config = dict(
    n_layer=15,
    d_model=256,
    n_head=8,
    n_kv_head=4,
    head_dim=64,
    d_mlp=1536,
    vocab_size=13508,
    activation='quick_gelu',
    norm='rmsnorm',
    norm_place='pre',
    norm_eps=1e-06,
    positions='learned+rope',
    rope_base=10000.0,
    rope_fraction=1.0,
    qk_norm=False,
    attn_scale=0.125,
    bias='qkv',
    tie_embeddings=True,
    parallel_block=False,
    init='normal',
    init_std_qkv=0.0312,
    init_std_o=0.0312,
    init_std_up=0.0312,
    init_std_down=0.0,
    optimizer='muon',
    lr=0.00333,
    lr_mult_down=0.7,
    beta1=0.95,
    lr_head=0.0052,
    grad_clip=0.5,
    warmup_steps=200,
    schedule='wsd',
    decay_fraction=1.0,
    decay_shape='linear',
    final_lr_fraction=0.1,
    batch_tokens=[65536, 131072, 196608],
    seq_len=128,
    doc_mask=False,
    train_tokens=602600000,
    steps=5251,
    dataset='wikipedia_en',
)
Each number is 128 + 24 x the weight over its row's rms, rounded and kept within 0 to 255. Layers, rows and columns count from 0. Numbers have three digits each. The size before them is the row's rms in percent of the matrix's.

# v: layer 7 attention value, 256x256, rms 0.138, rows 69-127, columns 0-63
# o: layer 7 attention output (transposed), 512x256, rms 0.145, rows 133-191,197-255, columns 0-63
# q: layer 7 attention query, 512x256, rms 0.134, rows 256-263,320-327, columns 0-63
# k: layer 7 attention key, 256x256, rms 0.13, rows 128-134, columns 0-63
v69 113:114128117158110118103092138095144096079120121125138114097093123161139136087168131156138140101136123151145172142134126172117120127126110141130141112122129138114109137101135098103134116104143136
o133 100:137102100147108137121089136143124186119095148134110114112121120136199137142185134095136148131129118098123124123148136119128096124142183156133122119159157137075117136124059144110195100134140137
o197 109:099149139119139101137139150113111117154168181127175103113114122107092114150081102123132154138147116152118127144130122149152135141125111117113143166102121121160155135113159154160111175121098113
v70 106:100148094173136154141157148151156113180111102129165164088131103092124140127120133160121116143131166138105155157153143124132124119116110125138076121144114107170183139075204140130129115136132151
o134 103:111108104136121135135101106151094163154133155139137122157127104124117122100087128125154148125129091105121106130155173133124174104165096102173119124086133149132121139121160081111161163138163170
o198 101:163115139103154118108128094109095126093118130111102046148110147160125119141170134127089153090154105143132146104096106173151110164124119125079218139136130133109109114142115128138105143144128129
v71 112:119148145098122132130124098159133147155111129080104167143070154096151121116119149126122140105132155130085107139126148165119160153120121153143124151162091157114123044064098103146126159118119127
o135 106:149198148115120121143129129171115120136147147120125147129169127136164156106169121110167103103120107126118133131157121143121101172155100128136125106149139163084075082099145135154161124127149096
o199 104:118090132142181159142154138111147115085134101155114096092111127136122148143126161173124138139131116139151125141127115109173073117131149128099169138119134096130164161144149115106122129118077131
v72 104:120096140118119118156092156141142116136128133119132110104111164112116123132155114094164110100107091133109134116166165140137110136124092137145117118086105098120156130077100142115174110131139126
o136 093:136080118110121117129150125154101146123113102162126120102136126066117146097119112087127124135133156117157145108176087118141106102140139185142164103142095143134137119104128141122128125123147124
o200 105:114159115130160121154159096140116168110125107074157162165150077183130151134116143155091158159102122131123139164098125115101147135107111129137117095187169133112101119163124112143135129104104134
v73 105:114145126163133142157119126127135146102134144164127128130079144160154098125101102159144124138089164115158148112101161106102110135092153117115059120082080143141124119117170150119118118119098145
o137 103:110119168146100133154100138102115125108149105106144135122116165132129090121108139112153136158103143105160140171113089086092145139132109158116077068103151126121168116171171134120147175159128172
o201 099:106143135119158121083136126123117119147126139110123148093142088121110130149169147105109152114131126141124074124117148139138117118135124122128175143157153143140085173118051159083105129120141109
v74 111:094092147118159126088114121161116123149166131126136105124090136098139130162082116122123116137147103131155118125131134102137098117121194146114121142144148136147118119115167134064138138144122085
o138 111:129110153148139120117107134135146096137147160170109125137116151125161076139160096098121140112142091123134132126123121136131092135127157158111135145118120101151107139084141085140101132103133073
o202 108:121171120137104135141160124142139105131084111109148107131128138116114156112123101131109162114129138105082147114130147129141157153152079133138119123104120127101144165139104112143114074143113158
v75 108:126141147132119113137156135114128120128114129174125126130065078175110142091120108172156145132112118112124126149168125130187133110123184110168126100163095085154138108117066088083136145137143122
o139 099:139128115145142142138112183114146104169146143147104165109068121175134108107172134162139168136125145127101182163112154145160174113162161091090126150134144097129107127120137165133171181097125178
o203 110:136111137119133120103125099192087170126125119098125150126164143109152125154103084085122116134164169128164117121116142072107116128126075172089140117121124156111128113132125127152124130143141108
v76 109:116111109098146092176103120126105074109102087180131113115152150113137134100150136152121145094122128094139117161122114109118149133118155153096132126083158131134151127138103105165107145113169162
o140 109:108073142103134153110137167148135078109109117142154050138104093119121131137157120135132134125112142107117102145139127116109160121093137164132157157168123104113139139152122137154098176129145160
o204 102:101153134149105150123130116100151160158143147136101146130128144121154108131114089120119108104140138179118106075121096139164121139119136123123123130131126179125134140121143135087159104130111116
v77 106:115174125171142140103101085128126114155084140097139121137142120096110149152084133142151130132099136093210163153125118162105100075129106155192150128135139170151108162122163130146109164157137118
o141 102:141185105133096106143109109124133119138104131119113146106101120155084109159101135137128094131103142110120164098092101111152114140108172188177156130126144128153064156143150135152135099142140128
o205 101:112090134109100165152164174100127132128152110129153159091102165145144139120176156124117114129164141147100115160144122132082139167130157134095131149160107136128120105102141115119128083138162131
v78 106:156124162141136144111131177133108118130134102135165079139129137073126105136099123133096124165163130167142125126176103123148129130097145081143123120107113131114114125106121147093117139084105151
o142 110:114156146077088114110159185142116074128112164130154087113144166098097113146131129141136120112167153172109110105120146096103103137100169128129116131126165106117146108136104142088124118105155161
o206 098:101140090119124109086118087125128133114141149135105102134147112174138165128104130131177110113083102103090110138108102149125174130121154159119164124148127147125132166158135093166151108161093104
v79 108:079108169139157125150156126096156093133138093140126137112119093100116089084125121111130113146205159154142132109129139109153105125154085150131120135124164184136119132141135097154097116130159114
o143 103:049124120123142107158139131126103086132115156183115066122124084109121100122192092115168147167162135128123115117119149098126143087111084117139144143142145148120084110102124150151119117130125098
o207 107:165111150164103125110106114143179142154113122087129142126101168129132157141136124128102162158070106082140104172144103161096116147128160136171126139115102099152130114146108139127156177134137135
v80 104:118152134138122141150135148125147120163143168129135106172092142140148134106155139132109079134106105147157114100145132174112128101171093149177132077083113132138094131123119162104138110126120151
o144 103:080175158118164128138142108159118112133106145134105066167139114120114137086134103125117080124108135114151099130149101166100101124122139151144085135152094129129121106123137153095131094140090172
o208 103:131111165126089127128145134105158172105160093090102146129115140123140085142105089134140174095157111130125155137081103117116120130071136110101114156136150115139163131154117115139148155103134113
v81 102:088081161138063132108197139113116113108150097157151144165142127112117131104103129148140156106112138134088163148089136109130116095139141109133108127139136148146115145146160162121137108092151141
o145 092:113128160121118094148159085086119141135133127128173171175114124098130146125138121121145156137127131161119135103095144123071115125176156122144132109141098117120119112110111132125161182104167160
o209 102:157142081147144131143081113131157125159122132153091088076082151160154142164130106168123128110155141109111118108119128136136131144121085127133141170135127122131122111142145147123117123146109165
v82 112:131130151118109119170095136126105150093121146152150130145152092110134118134131151116151177120136111120133101150146139109142078141138121077151131129159169078067168119099115131096175126136137101
o146 107:129136165145121155103142132144092142107119070146144144096147123127143107113138131104136171133146082138125176145120104124096125118115104108117094108157122126116129129115108142181131086141137108
o210 102:095113122120125124134122135127132118194124121156111095107095190141103154097128129172139104134105153133135156110160088137131177145103147204118100141133105150122146111162163102104098113096139123
v83 105:127112129167103136158150138141097141174132134162154087168091153126110144127077131115186132090137102157149145104104111117140101105142137153126170113125133123138114104133106176186098138173124130
o147 099:104135154141075112096137110116168152176125110158123106105146139124110127115136126130128140116142122135124162144123104088119103118135132127127166123132114170101080102132111155142101132135148087
o211 107:108151110136188089126138142112122122094150135098104148142162114121138137119152125138115130190089127139122168129127150129115140136135119115104103109138121058115181151116142081079146106100134146
v84 109:153126146152119120156138120154133169160125103172158107132139107093128145110147137096129116131112135140134123130097143176131128104135148104113161111110163150126108149101119166135132095154081141
o148 103:138137126128112132140142077137153189117153142145132112144095138120110143069097107083129087129110147113114185128128155140141117152084153147158093113097124150095142109155135118166134124144126124
o212 106:121100117143147142100138117118133068138105128109073153108154120137135111164117153199127164105131134121120132111109107121131139125131103146181112128132128130116119078101114130123110101117175097
v85 105:111125151141126185149129116135128105111158135129116094118135109144121142103120147179124126131133151107110097164118167128143142168128167145110125136128133108113110138078194136126127141126178092
o149 106:090143172103139135132125137136130144107146140145131104102144151161100149129131115121105120154129157094141138142117125111095161139099136137155146118130104105128110153146143123136154184144151125
o213 096:139138074161114084129131113121129131156143159123123067120136106113161110129139098122143138137109113168139161132144105124135130096112083118147138100126115143127128102107127118114107107114086109
v86 106:118155116172133126111174107139151142105101107180129174094112151184097153134096152098093120115148108160091129134151123137119133122086123111153114139096090143146118100112149116094120136134111082
o150 102:097145121108151129126157172112090094094101119148115150092142173140187085141122153145119109154133088108106112147121133146083153114099137137199138109163137125095122103094123167159142129127126161
o214 105:116082152108126157149115121135156116137117138147149079131126131112097144145184135155151142111128157114170124129135145077147130110129092168089105115156127116155118117136123116107081102116112148
v87 108:125156107135073137148127120125110145128133102091122092127153075172144148144103147120164121157102134099122130106116113163094132098152094121145115081116117122117121138105129111132128102102191162
o151 100:103169125116083116157163134154143121137141113075149157078115092152135162165095143132143092117116124117150182157119134099123137173105099129155171124127128111165081116122146107171160149110157116
o215 101:116097163115175118138074141117138121132138129158114099130140149098130134133137098141151151119158118157125077131146072142112110132103160163104119173141139134115148147124092125131120109137123094
v88 112:078114154133121111130121131097120116130105135117121160146136110158121104141110114141135158124146099148086133145113109128166110131126101143143112145172105098092127147139141105123101104170103129
o152 108:088131105135121135142130103117119131121124137157133179068106206150093126168110131127142120083143121150112179129134145110144126166123113123139120127136133127121143105123140129130146113117122134
o216 102:130098095102118117118102150140116116120140129110115161137131119152178160122191163142119126148110184123136132091111134129111103118151129154107146142108137113134104141102121162153126146135137122
v89 108:132160104150120158114153134107160128141123139132136141160151127124165093102152105119108118119109125091149126108100142104077093133114104143115146105164129147163115124157131121138123143115160135
o153 106:094170114134106129123098124121109122121117119080099048142108106130114099126151130145118146134136155134138113120083158101101111125206119122126153111152147127180130145116141130138115164141123145
o217 108:118084176094149115124132124145121138110171149087147121100150131157144146123130094130150159168148131125123116139129093182128126104091128109132142128118114148074122138133086146116148152131119116
v90 101:095152089194103115160109111120169169146180170148166167135157139120144128143148110149142114108088135140147137109112120110119115136156105106124133132112123126138137177103100110145165137099064121
o154 104:140138144193048105160131111120138150114155119085127124136095154109133087097126152152167148106122144140132090127125161145117132138131124095165163145148146149142113121124113118144156147116074102
o218 095:133117131093195141069163146123090151110109117095109138127134128125120144149105102106109133139126133123158177199096121115132133128117135155098100124146132117117166145124156146106107139126147130
v91 102:155125146121102147168105084155127136099159155110150116119153134168126098111195156121097147151145122125154138092121162129103117119157134116125111070111110134152153109188099133170106117114148122
o155 101:145081156140117155123141145134130123110133144126128110133107093146122107129126121077095120117138082138109096153080127089131123139168098127106119095123178136124118142120110126142125133143104110
o219 090:122110113148139133088133145123126099163126110154131155144101129093149128168074147193127117113122122146162141141122143106113084113108163104115148164131134138123082141136160125104120122103120149
v92 103:094118140137126152126154113144134133179127135170126147109113137131159103109149100099153145129071108133181128128158156124098147132157162116150146198112129155085109140111116103146168138099143150
o156 101:102110150101156126147110143148145129165152087180138125103105110151113139152115082116102145139087121113163063094152150164138135200143097162137129144138107121124128108142096114138167127129139160
o220 101:130140121124114115126115123141144129101129106064121172160203111133118173143135143159148087165149148153079186153118155124104113096077123134096112113146117102146141143162159139142082118127125104
v93 111:139144117130113100105159126083168135172136123110127147129135112134104146168115143142145113131165136121104153103132151151136152190128096116173114131093136131130138100127146143165163129133097139
o157 113:117125119159146120135154097136125100180118128144153116137150129122118182121149105118154127132159166130122118088124161115106149132084148152125130082164103118118100097124140131155177127112114145
o221 098:110113186119142153126088105180083135082127117144109096134138138122125092115106139109100161150132091114086134151130089115129096134142128129108132136134117150141121163081127178108066116135172123
v94 109:171133133130147135148145171101115077110132165115131141144110129110105081123109113086114164139153142139095111150157141090140162101144070103125099104141122159126134149130130148098118189125148148
o158 107:093159086123113129155141117096110092130116137140148139143143097093107112076140114126153086141132113149150161165116151120124151145153105103111105137116115134119104122114116100112126151121127185
o222 098:125098111131176114086162049170132159127135131119134101097092140157138132155131105112158114157105122128135112143110132112168108109168144141153134105151100153169141123130127190128121092124099111
v95 111:112136100097120110098100136143128164119138108096138158091114142131101129109093120188085145094148152119135104088146111144139125125157131115173125127121110117154137151161038126143154123115114136
o159 105:110124108116169138163108155160150115120143097092132130101110153144161142149146132120116154072158127101113121157117051119165110145182106120122141140112112114164114153146099140090155123100096125
o223 106:138151132191111119150154124121130105127083153160079154128142116131145180133104164127153154171129122102135145128123164116124105120116163152137133107127158116103090107126158133120091166121142145
v96 102:124145138134146106148151089100145082146161116086090127104148108114129136144142114120116147128073089125152120116097090075106153115159113128143146104127124080120147100157138120126137128134125116
o160 105:162138114090141101107135109140121085163127110065130125102135120167124148178158136100101126126135147101127109140125101115173136176178084144103120132126140144107122115108133151120149179122118149
o224 098:094124120137083137133115158122107182112085154126099178156115131110153138094135161125116120131162157141128176160127141175114084112031131125142119150143091132147143089121134108152167138099149128
v97 105:150118144111156154088126134112128114117163145126151122126118136109115125205094137115097114096118111103142131105134132121149147113133103140168136137142124139151129128147119121150094104173125131
o161 097:155125165144154131119125140129160081156148078167094176135141181125110109152112143128136087093135094089107174096132117125065172156143080103095131128113132161130126126133154127158127107195128132
o225 099:134158134152124110134127153104125170129129129146095117101110122185140128120195137140144146204166157163136080146113131132132115117125163112143164147102131119132119105124145116091121145090150125
v98 101:144163166103111153115133117138149127143149114115117169104149137120175127135126140170120129124133136122127123138053124138083090162168127191122125096111115101132111118062123126145130114131101100
o162 102:139158119122119123128148116124131151156162126098139149127140100137101138136100131147127125106128149104091122108131121157129140144119127126125142127105135106147110104120141163125118136162082114
o226 099:105125089156153141111082143127116105111142177126128140144108167116124099147156120119172119111168117140126151159135122081149177119111136133123120106116124158147130119179087146107100135153164153
v99 105:103119136134126144118107164101110156118108122137185108105148188129122151140154139156140165104141108095121148076129152124145157129160090091128134049145090138130119108146140107122110128085152132
o163 106:108106099176127100050095147155082107147075107117151147129125112110137166091184128145125126128142109122127150109108153083138111160154106141077119113127157167150114148144153127134115087066140139
o227 101:135114145103138187181140091119139109094094137139106151141086079160125116121102152107129107129116141174099089125110109146135130104113185150156122134144141090104159145099130140145094160175084126
v100 105:154138167146118074171167124125113113143145124116101123117130120122131142118122159148112103112107150114071144108137100153118087127105143141093135142138143089137104132161127116111146087095142120
o164 102:123107138117142141101124113111157126124153138169100077129144114095108106109086157079131151107061123125113077099135095141129139117089153167148142128170118128181127135076130149132149123071160121
o228 107:126109153127138136144081118155177111131140107142175113132121129142110139143149107139119144142136128140124139137156130148121155154149123114109107124098122130110132183120102131147125160146101176
v101 111:124132162159163150109089088101134099125156148133123125158089094167163174136105166158144084109132138108135113077122142078129138134160089113094170097123150100094148132142118116152113122143122126
o165 106:166100157098110125127095107113146166152145144152130083191107080141134100160109152198138133120169088079116119100121127122111100128134078111073138110131131126107150117119132170144097108104108185
o229 103:107127099110166117141165134153094115083125110118137131153140127134110084095135125084134167144128123114107130155126114166135139121113174135186106127161114147170105105152095107156142126138084094
v102 111:170112113119112151115118133140193124129137132129178118163122143131139098133120139128175115124096083116136149116107157169108103095117101105139155125104155134160161146149142141149143174097151116
o166 101:166152122139116117160116110101160108159127126178169166138166111094122115136148122118162096058161122099112068055094134088103108146132161112128136185112148154155135147118109133156112102131139124
o230 104:134110144089114118142130174124103175175131169131109116115145130099111149144120082101099165155117169114129103139170124137150176124144140123114115111174122133121121128168135130119104125147152131
v103 112:122154105164152105117149132122117163058097124116138113172124072119134157129143137114076147152106128111180127152170111145076144142120176166136131105086129146141117147134144126105181114123122094
o167 107:124131121127117126103130137129118138116072105133150126135118114164139141133139113153130141109136149142088130160138129154104079094118154167163128134161111110158152149150126106097127099108156100
o231 099:146105160127132139142129127165171088168185087116136127126150132119175111084112114114148121137115134139137102077090125115174108146102093085125119145166104100116118181172122124157108158124152161
v104 106:141095089120112129073139148116101145127151125144141144113123138118115133097178136073143109117178160142168132105143155139138132112129141163108126107156124135121145107129101144146147165117132083
o168 102:148141116156106146096116138111108099153158134143092149099091149081111131128156173141114167124145128148121153117083152122183116075117146140151134148113101154151096149142095106152077160147147106
o232 098:106123190168144138152133143139126086086133136128143139190149156123142135150110124143148154141105124111111100106103096165110098133146087122146129120161116130080125161135151156091126120100129141
v105 103:132116160152123129133132169131113135109154140125121089106119144124167131093084097111085168155120124140175099200112089126133121123120151140104136120105166146132107130100131161142137102142103111
o169 101:111151142150135121170145112143114072135131100138122144137111139122194127124148139175139187120094150117165135150108114137107127161110131148123119119124175151119121119089115132164161110152122118
o233 102:145112086109132152112139120116165153144132131131128144098108123119104117125148131117151065083160172147123114095144142124145145112155167116130103158131076105146138115139131104115127147098119141
v106 103:140130135128172114129131176141127145129177133133182142110159129101106134140083117157127139135152106154125118157130073115069158115146141145145142138146175138086157108080112112108082096082095141
o170 102:176121141136098154124119174134164092146138127135175114156129135143104168134117119131107106130125125132128114126129131139146140137124179133174132112140102094131116091110117139074121102114113140
o234 103:107136127142132128112119088148167128153117133159097114128079144137139140122122100102144112160096130123122136117135157184135095151139092122108087182107133165137128162138135114116132145153121126
v107 107:144154061091105158097111137127115133137147116113089149137158169116115124143140113117106117123112179084113153121097145116142127098116092135140137108111125105131130129133129121117127112096121116
o171 108:141168132094171147097109126110092112161113159116092114091151135073075145150098138113114100143133122131139134131143178146143127138149104136082133149108088134155140110152140141129125123108145138
o235 095:132133124149133118178141157149111097151117115136135105151137094196151106135126095119121168140115104152088109093122128114107107140141119094111119130131141144085111126137093144121117130128161165
v108 104:127118144137101112080163123102103128122107109066162126148136156166111118128124122128123104129100152150127141132133099137110139154094114108155114143149118124123136172116143105098110111092128127
o172 105:086161139126160091125136136125127153119115121098107118107133138114108143143115150149159122150135087132101140124105146156094125121125122101145140117133137092156113107146117110119119098130130139
o236 103:117126121101154183160097148137129142155113154141112130091113086126115120112143141136116156141150103133130073133137157095122142123141121094127123114101094125099129093140131112163129171164129139
v109 105:131114126131102128099121190137122152149164116151137113101124084130160122087153102161092126111142139148133146151125108165103154164175116103092131124101108107148132131172139123118137116126128135
o173 107:159155130130098096137102131177089130154212122133104131138122054127132126126139090162141123145137132174136123126099168156136138108115144168134125143143113109115125112144103121119087136115131142
o237 103:116147091119156145121119123133164115138074141129089118107098161146111109118138157093107078177120149108162122105122124100139086126108117121084162133165130117112114124070128122121151124135137118
v110 108:139168123139122113119108116081140115154095118127144106141177098168122123123119161141139129105100132135100162129146120132185083142138123133115123118134135177120101120149087145078138128119140097
o174 108:162127140158163126164062124101110126118110099108134139133135087139082102157120131123172129150131131114082128139124125087147148157135103132118121150163128172149100150113159098069107117160126087
o238 105:095090173090121142133151117175131156094156120180107153099077118146141123102109120141096134118181138146147120110143163127141148138134145140171117088118128104160134125111160129171115150118092107
v111 105:122141154134145142100119077106146122095094111118089160131142132130100156139139099152140135147138087116150154100149076118115111156133153110126113115133129152145112134091102150113138113121185126
o175 100:087122112140131122128118093156147104085084097109136114144156173167072133133108122092169129155114102194120155124164100117156111174110126158141155151149131149143107153122154136137111133124106096
o239 097:119094130141118168141124176132107142126136166110134107104123107090166103101109183137151134091130167134165090143090140113113126079138112128153136160122122099115119095167094155158136140159092178
v112 101:103117121147153146138141125105143053150131085148140109151092118093129095150113145138102153054084129122136145167108122133132106149146129075138137125142138129123143107078151140143099138133138128
o176 095:105115156121175073109139162134161128149145090159097113096125152170117089113117169147108095117096102107142110147083176134094121103094134112183152131165109140115127114121136140126118160143152129
o240 099:131137101153096119142113131097138128132127125066142149107181122110096142121150063131175180203124143137132092135122088097125110135152121146120100147096107127153127132141139133155124116162107143
v113 107:149114155131066132156111121084126115119106109141096099100141167118148091130100133111098121118121120175132114131152142118153151085111074106112105134122104100118142125115159131134179140171122071
o177 108:156109122118099112159155068110137160136135099127115157118131126128130139091137140143153138084129166136168157096128139133094183116110134113153132163127119144134150139123116131117174174184120152
o241 103:109127117077150141121109144112096146144142143101143106130091111137131106133132168130160123139130107112096174112125146137136111122107173180142152102149148124106142114100141133137052085097115145
v114 111:110119136160126150112139116122083086122137119111133147145138100128130124131141103123157139154119139072119093131112105116090151049148128099127125171103115099159117143129131104093164136107109159
o178 110:130095099152103162108166113107099094081123111101150124117138125166111113118170144097159133165178139132122144171123112136146135138151123124131100132140120112130077132155121102137182106103108136
o242 109:144125120128119114143119158145138212124093113144139206121169148160141121129109115135116091074102105195128159090116106154167091132106146131115136132163134135143139083104117140137126140132111117
v115 105:121144133181131111122160169133137142086153145162111159134097097165133165092150121153134127129126134117155132142125098104149182142170098113129115158104143153147158124085135096115117154119145118
o179 104:099169117113124083074135156095116173103109134122123167124118135134103159092157160158112090126128097165125113155140149124139078099106127124142109121161104147141118130091105129144111093089189159
o243 105:109123118120119160156108095132155120156118077113146083138142148148121146150125107108125136114153127106131140112154141097149126134126109112128138105149134126100111127157133151142126118143105116
v116 103:126138177140087122127160141109136178132120111110105117110112127100101154142128106106119126125087110115110132105113141137129137070142139123150164127152122158168131185106148100138096124127097126
o180 094:129108123117057186112149151129115110140122075111133139120119113158101118118101170115137097102110097146134143155126118146166128140139108125097105143129129147161101132143123115136165140120119107
o244 108:128120120157146089104116102092105113155134190138160106115145127155132089152136149118118098126097143155136088127137148164097134166101163127165135120091128098092158081121117125117112129140162103
v117 103:089155133074131109181155092116136160143110137117056131121100118142125142113156158167099144153131143150124137122124110133148096140103118126171158148090149135129146133121123158136116090154116138
o181 105:119121144154097140145135147113115144130091143112099157101152098140133151096098097160128131163146155128104100103140124132141082150114103127120153140129101151146142121145101139140140132128072091
o245 099:126097136139166101074107131132064130130103052125158131124145117118168135124134148106146116127138120147128121166112186136131112125146155108111096089140131123143084130120116068132119137109141108
v118 107:121106110193091151142105134149105141143123166166118156138139104156151162137155131057119160108134117129150174079121118189130136104133136159103139159156104093127124115169112115122163128101094135
o182 104:100139107120140107136126116147118116105064119145075196084145097105136108113115098159092137110124105123156190102136095156158135145158140192156182128151135136146168097145109113118139111132084103
o246 106:168169141108180162116167126124139129118099069136134073137125130144135133128135110164146123138098115127091078140133145138107117146104117068105096147136114128120141121126135105108120139152133135
v119 103:113153115141153141134177117148092087065158150119112121111106111100134100104123107159100143116127144117129113164153125151124133155107115172097139091127186106093098116107138192095155174114153121
o183 107:109119131108174154114144099199127165112127154175123154139126137179180112093144141175140169118129178107144093121117131135098151101097109149116127117148135151080107139127131093109135093165183127
o247 098:159085115112100077107103154099128117196111107118103123126109134108139166149145141076114110138124118159136114101128130143173125154186148102164109118131101134173167125129130106155112117130074129
v120 103:155157101118122081167131118137093139125086121110104146156125180140141114132131096066115152121170169159111118154132203128126112131145114127139118129132126121154152166155133163106088135113130113
o184 097:091143158133133128109104146139103131140131100136155101096109116139109119106120090091137137122146112099149097147161142146100111128177059117111159119129083158162099135092141113145152134121172118
o248 100:104117135129160149128117134115161137098114100112144134131114087114153131114126139185142098135140109122118108105141113124114127150081156132146136098098150133087113112104146123129131090126127136
v121 114:141160133173095132120137116124148169122160115121119166172136170141120105110134119080129139125141139170131143103105146132089089139154102184145133046128131140104179162154119131166142136128122153
o185 112:124195090089101113095118091156135154131110096122160117122092139102142129099108105120106124138137159120129157138132160098139110159152081178099123107094135117129156099166125116159141153137086135
o249 104:132070132112126127156110165145133135132113108132118099117130090135158133153133137173117160146106089117142100128113079173152106115113133101146095203144123109144066114107117119121119077091152152
v122 102:107138119172099112120109116158101183157131139156102117118123152099130150128149091116125114169118132106129112102127144164134110202090101090125124152157091121176139135102098128090097133089129085
o186 104:144147106202155176098103114173103122128105135119133170163119137128115132123140146093095145114137106112132179148150162138100159181125132130121138119057105127144158120113123127114141112090108090
o250 097:100131203100133124107131145086168091114111146117169116137137116142146127119116088132149156133102119153093165130110101108139115100124123157103141103161161069062146101096143117133125131161143154
v123 106:109094086136128138112122152135160133127103139151139131172110156120178133144165132170113141137147122160092137122116124108138108101095161159110081129135131114169127102136123110148099142126164133
o187 106:173098123147105158215116138089097156124153133165154104127155179129134141126123130115178121113139095103125075126153124097160112133135091158101102150136139130115118098182157115123133127142152152
o251 098:126107166117134148132118123159140119109151112121128123117103111148126095129111102110123105080150096100150163130113110167119114105190136098146195096110135138105114161087119160127135104134123130
v124 115:145133122130096138117094129136155149113119115131155095144105139157080205146174141170093111147153123089128111165134168085141152103110116115125159142086142132085103126109117164107149122104126189
o188 106:122079141136133131100166132122157147098160116104125168137117122171098141115144113117110160122137118125097122121130126094162114090093109096205115133135158128156164103116102134126138101147104122
o252 111:108170149099157134171136131146125110128120105117135152118140130102192098109087135139158138154095103193156153147124095118089119145146132166126087146144119115154125057147130091128163128130127088
v125 106:128113166145134124127145139112155179134099154123123138114152128149156093124129118133146145115126189130129158113119160121105176101155095187116151081120161156130161119130142149165166103092094067
o189 104:108149100139156121145145170131154166115140119154129103126139122163145110161163140082119117106171128138113132094129160095103138107147099210121123058185150176139159129125118162116133136116089140
o253 105:150151135157127173146112127149097052140096134128121122112121134136107167137136125129129089122107118119119075134132107152139131148105139058147129174115113076106102139116105096113132114172126172
v126 111:146110148130141130087098107168113098136126065102134170128116098137091147121153127141158132125132141130157109127123143113146128113136120146089118116130108101103122098115153141098094146144119119
o190 102:133153116137156135107149100157148127110120123156128115147116136152129101161116131109182107129132134126145133125119117101097130136113136148123114099142153043076132123136097172150168159127078074
o254 107:123130123124098097169159125108139128126132186161061099124081118095111113125118115132059113124131095135111114122102105127125105155106128125178134149128124177159066162133114122153116122162121163
v127 107:129126105120140115136114119140120126163129093121131115130135098151181152113150096127111145125169113135081098164161112123130125100111052142120112133140098166135125095114096127150170118153132133
o191 111:101135104100112197147142101118163131120137118132157116140134098169144110127125121101135125142129056111133131110136171121151125070132123140153162135129119143167133152112110130125138101135116133
o255 098:112125155116146146117126137138085127104146148113132110106108179127133143135111167141159094084106195134134092109127099119094139164095158111135155128146132137127145102151136113120130144102153144
q256 053:123107122153124152142122106108115119146130142128140095110078135156182112123108132186168149141122124103126101123147137163131162108123117128135131127095125089134113134132148094110139135162107131
q320 128:118104154143138114101132134147076108103116135130138061157066120127146075144109135138151118119104167105135139134150173147123133190132097124089162120094168128107101105108127106149174127104112139
k128 097:164118161167142132116108159135125159119142176123140073119125186171120114129146126143149168119148159102092111140107117187135125175159105107101143130134154122137141097144151112091135121129097124
q257 067:153129124158113148124112148145104108094131144146126143081123133149116109126066140159110156125096109110123128136162149152136155113142106116116141132136108136129129118143152138083167139179133110
q321 123:127129176138118136158140097148084146079132160145144123114095148121118106164100116145130129130118159131122152134124128090082111106126163139103149150122118111087154138126118077135131109150116104
k129 085:106107163122126137113101112082173107165139126136124128123076154130138116133124151107126092126067107168108125102177127111130136122126173094133090124139125111120133150147118112156139129176097163
q258 060:114115117177112129124090150111087128113164120162127108106156110131122107139081112159099102176105061119127188117115157155159138129159101102111130098105114155153132127153174166126138159168098132
q322 106:169081153150130137131078157094150134102163113095081139114135115121127094163114102098142134162087094087078168136092112095102116140135148158117180127134135101112173144130122118109146121103112148
k130 103:103152115118125080148154136150132112117127113065150142126182124071143149164112152110118123137129114142192128152115156140122100113097113109140133128155082185101102154098065107132111177142144134
q259 067:078149168171131148123129112101113134125160094160136100168189095110110114155152168101105108166117104112131124121168156133148109144130104078133133082138127158131150155085105131166119125120117139
q323 134:134107091120161087127089163138135135114121059130124090169109105139124141092167128136146143148124113124137102125151142142167111130123105144109131126075131124125089125109138152148115113123113156
k131 094:167082122140158106143132120117154155154128079128112146132110101151141148104190119115157129108143116085119127127151137171164119072103136148114138118122098111086046110116154131149151110122127088
q260 095:096120079147132131160135142111131109143144092134138094123176100144147151133162174136164167126125142142112143106137155133136141147120145121124126167121114115165145152132106119163096116123120144
q324 105:135122121098131139141146117071130115085113123128127137139117144132116112144061151150099108117100122085107112165140127145070126107119113101121119102141100128118114174102099166152109166121140132
k132 095:130112129147140117129121114088144187114118084150127118141105130120156121115158117148183155100160138119126103100150135108120134155145120141117126186134164124143142087151132118130138122144096088
q261 092:111124119134103101153161140143136130103113167097118103046100084143166092096131138132115134128118125169155190110137113093140140139105142121142108127161154135124101153127126178098094119147136151
q325 105:143100119135165099137139102151125126099151115128142098134084126135149136131144118138163163140140199095089128127118147127159120164130084120110093056114113112143069154130104113099124135113104139
k133 084:130156133176129108131135155131125118107078110160101139155142146102134141126134122118070117143126099121144139135123112129115084119132088144129087132133165161121125141154152143103142122131126108
q262 087:109148150128133105092152153128110132137124102178144140143130090114098157127113125100139092117109152110178110158145160113114126112117100172139145100115132136128134139139088108120087139114116118
q326 090:149080095111117146140076141125089167116131123150159155138161149075146154153114101139155126159124078132134139122159090128156123130134120124098122118092133151124127127142128111177131123165119143
k134 089:110182104134095110163167119187137092146125116108112106121129162140106154144101087117143090147163093153134137135147128099105167127109126181142178174145117113120128152115093151112115161116092126
q263 095:142119157153146114157118139132122106157121120125098135113116120159100162102137094110141099136137117119166110141132125162135120115134103109148141079159092131122150140156163105139104168114149112
q327 098:087127111149104138144139113110121143139122119151158143089131122155137129135126097123117160105134141158099110141125155159161181119127152102139111141175099120145113127142093113138102167114145123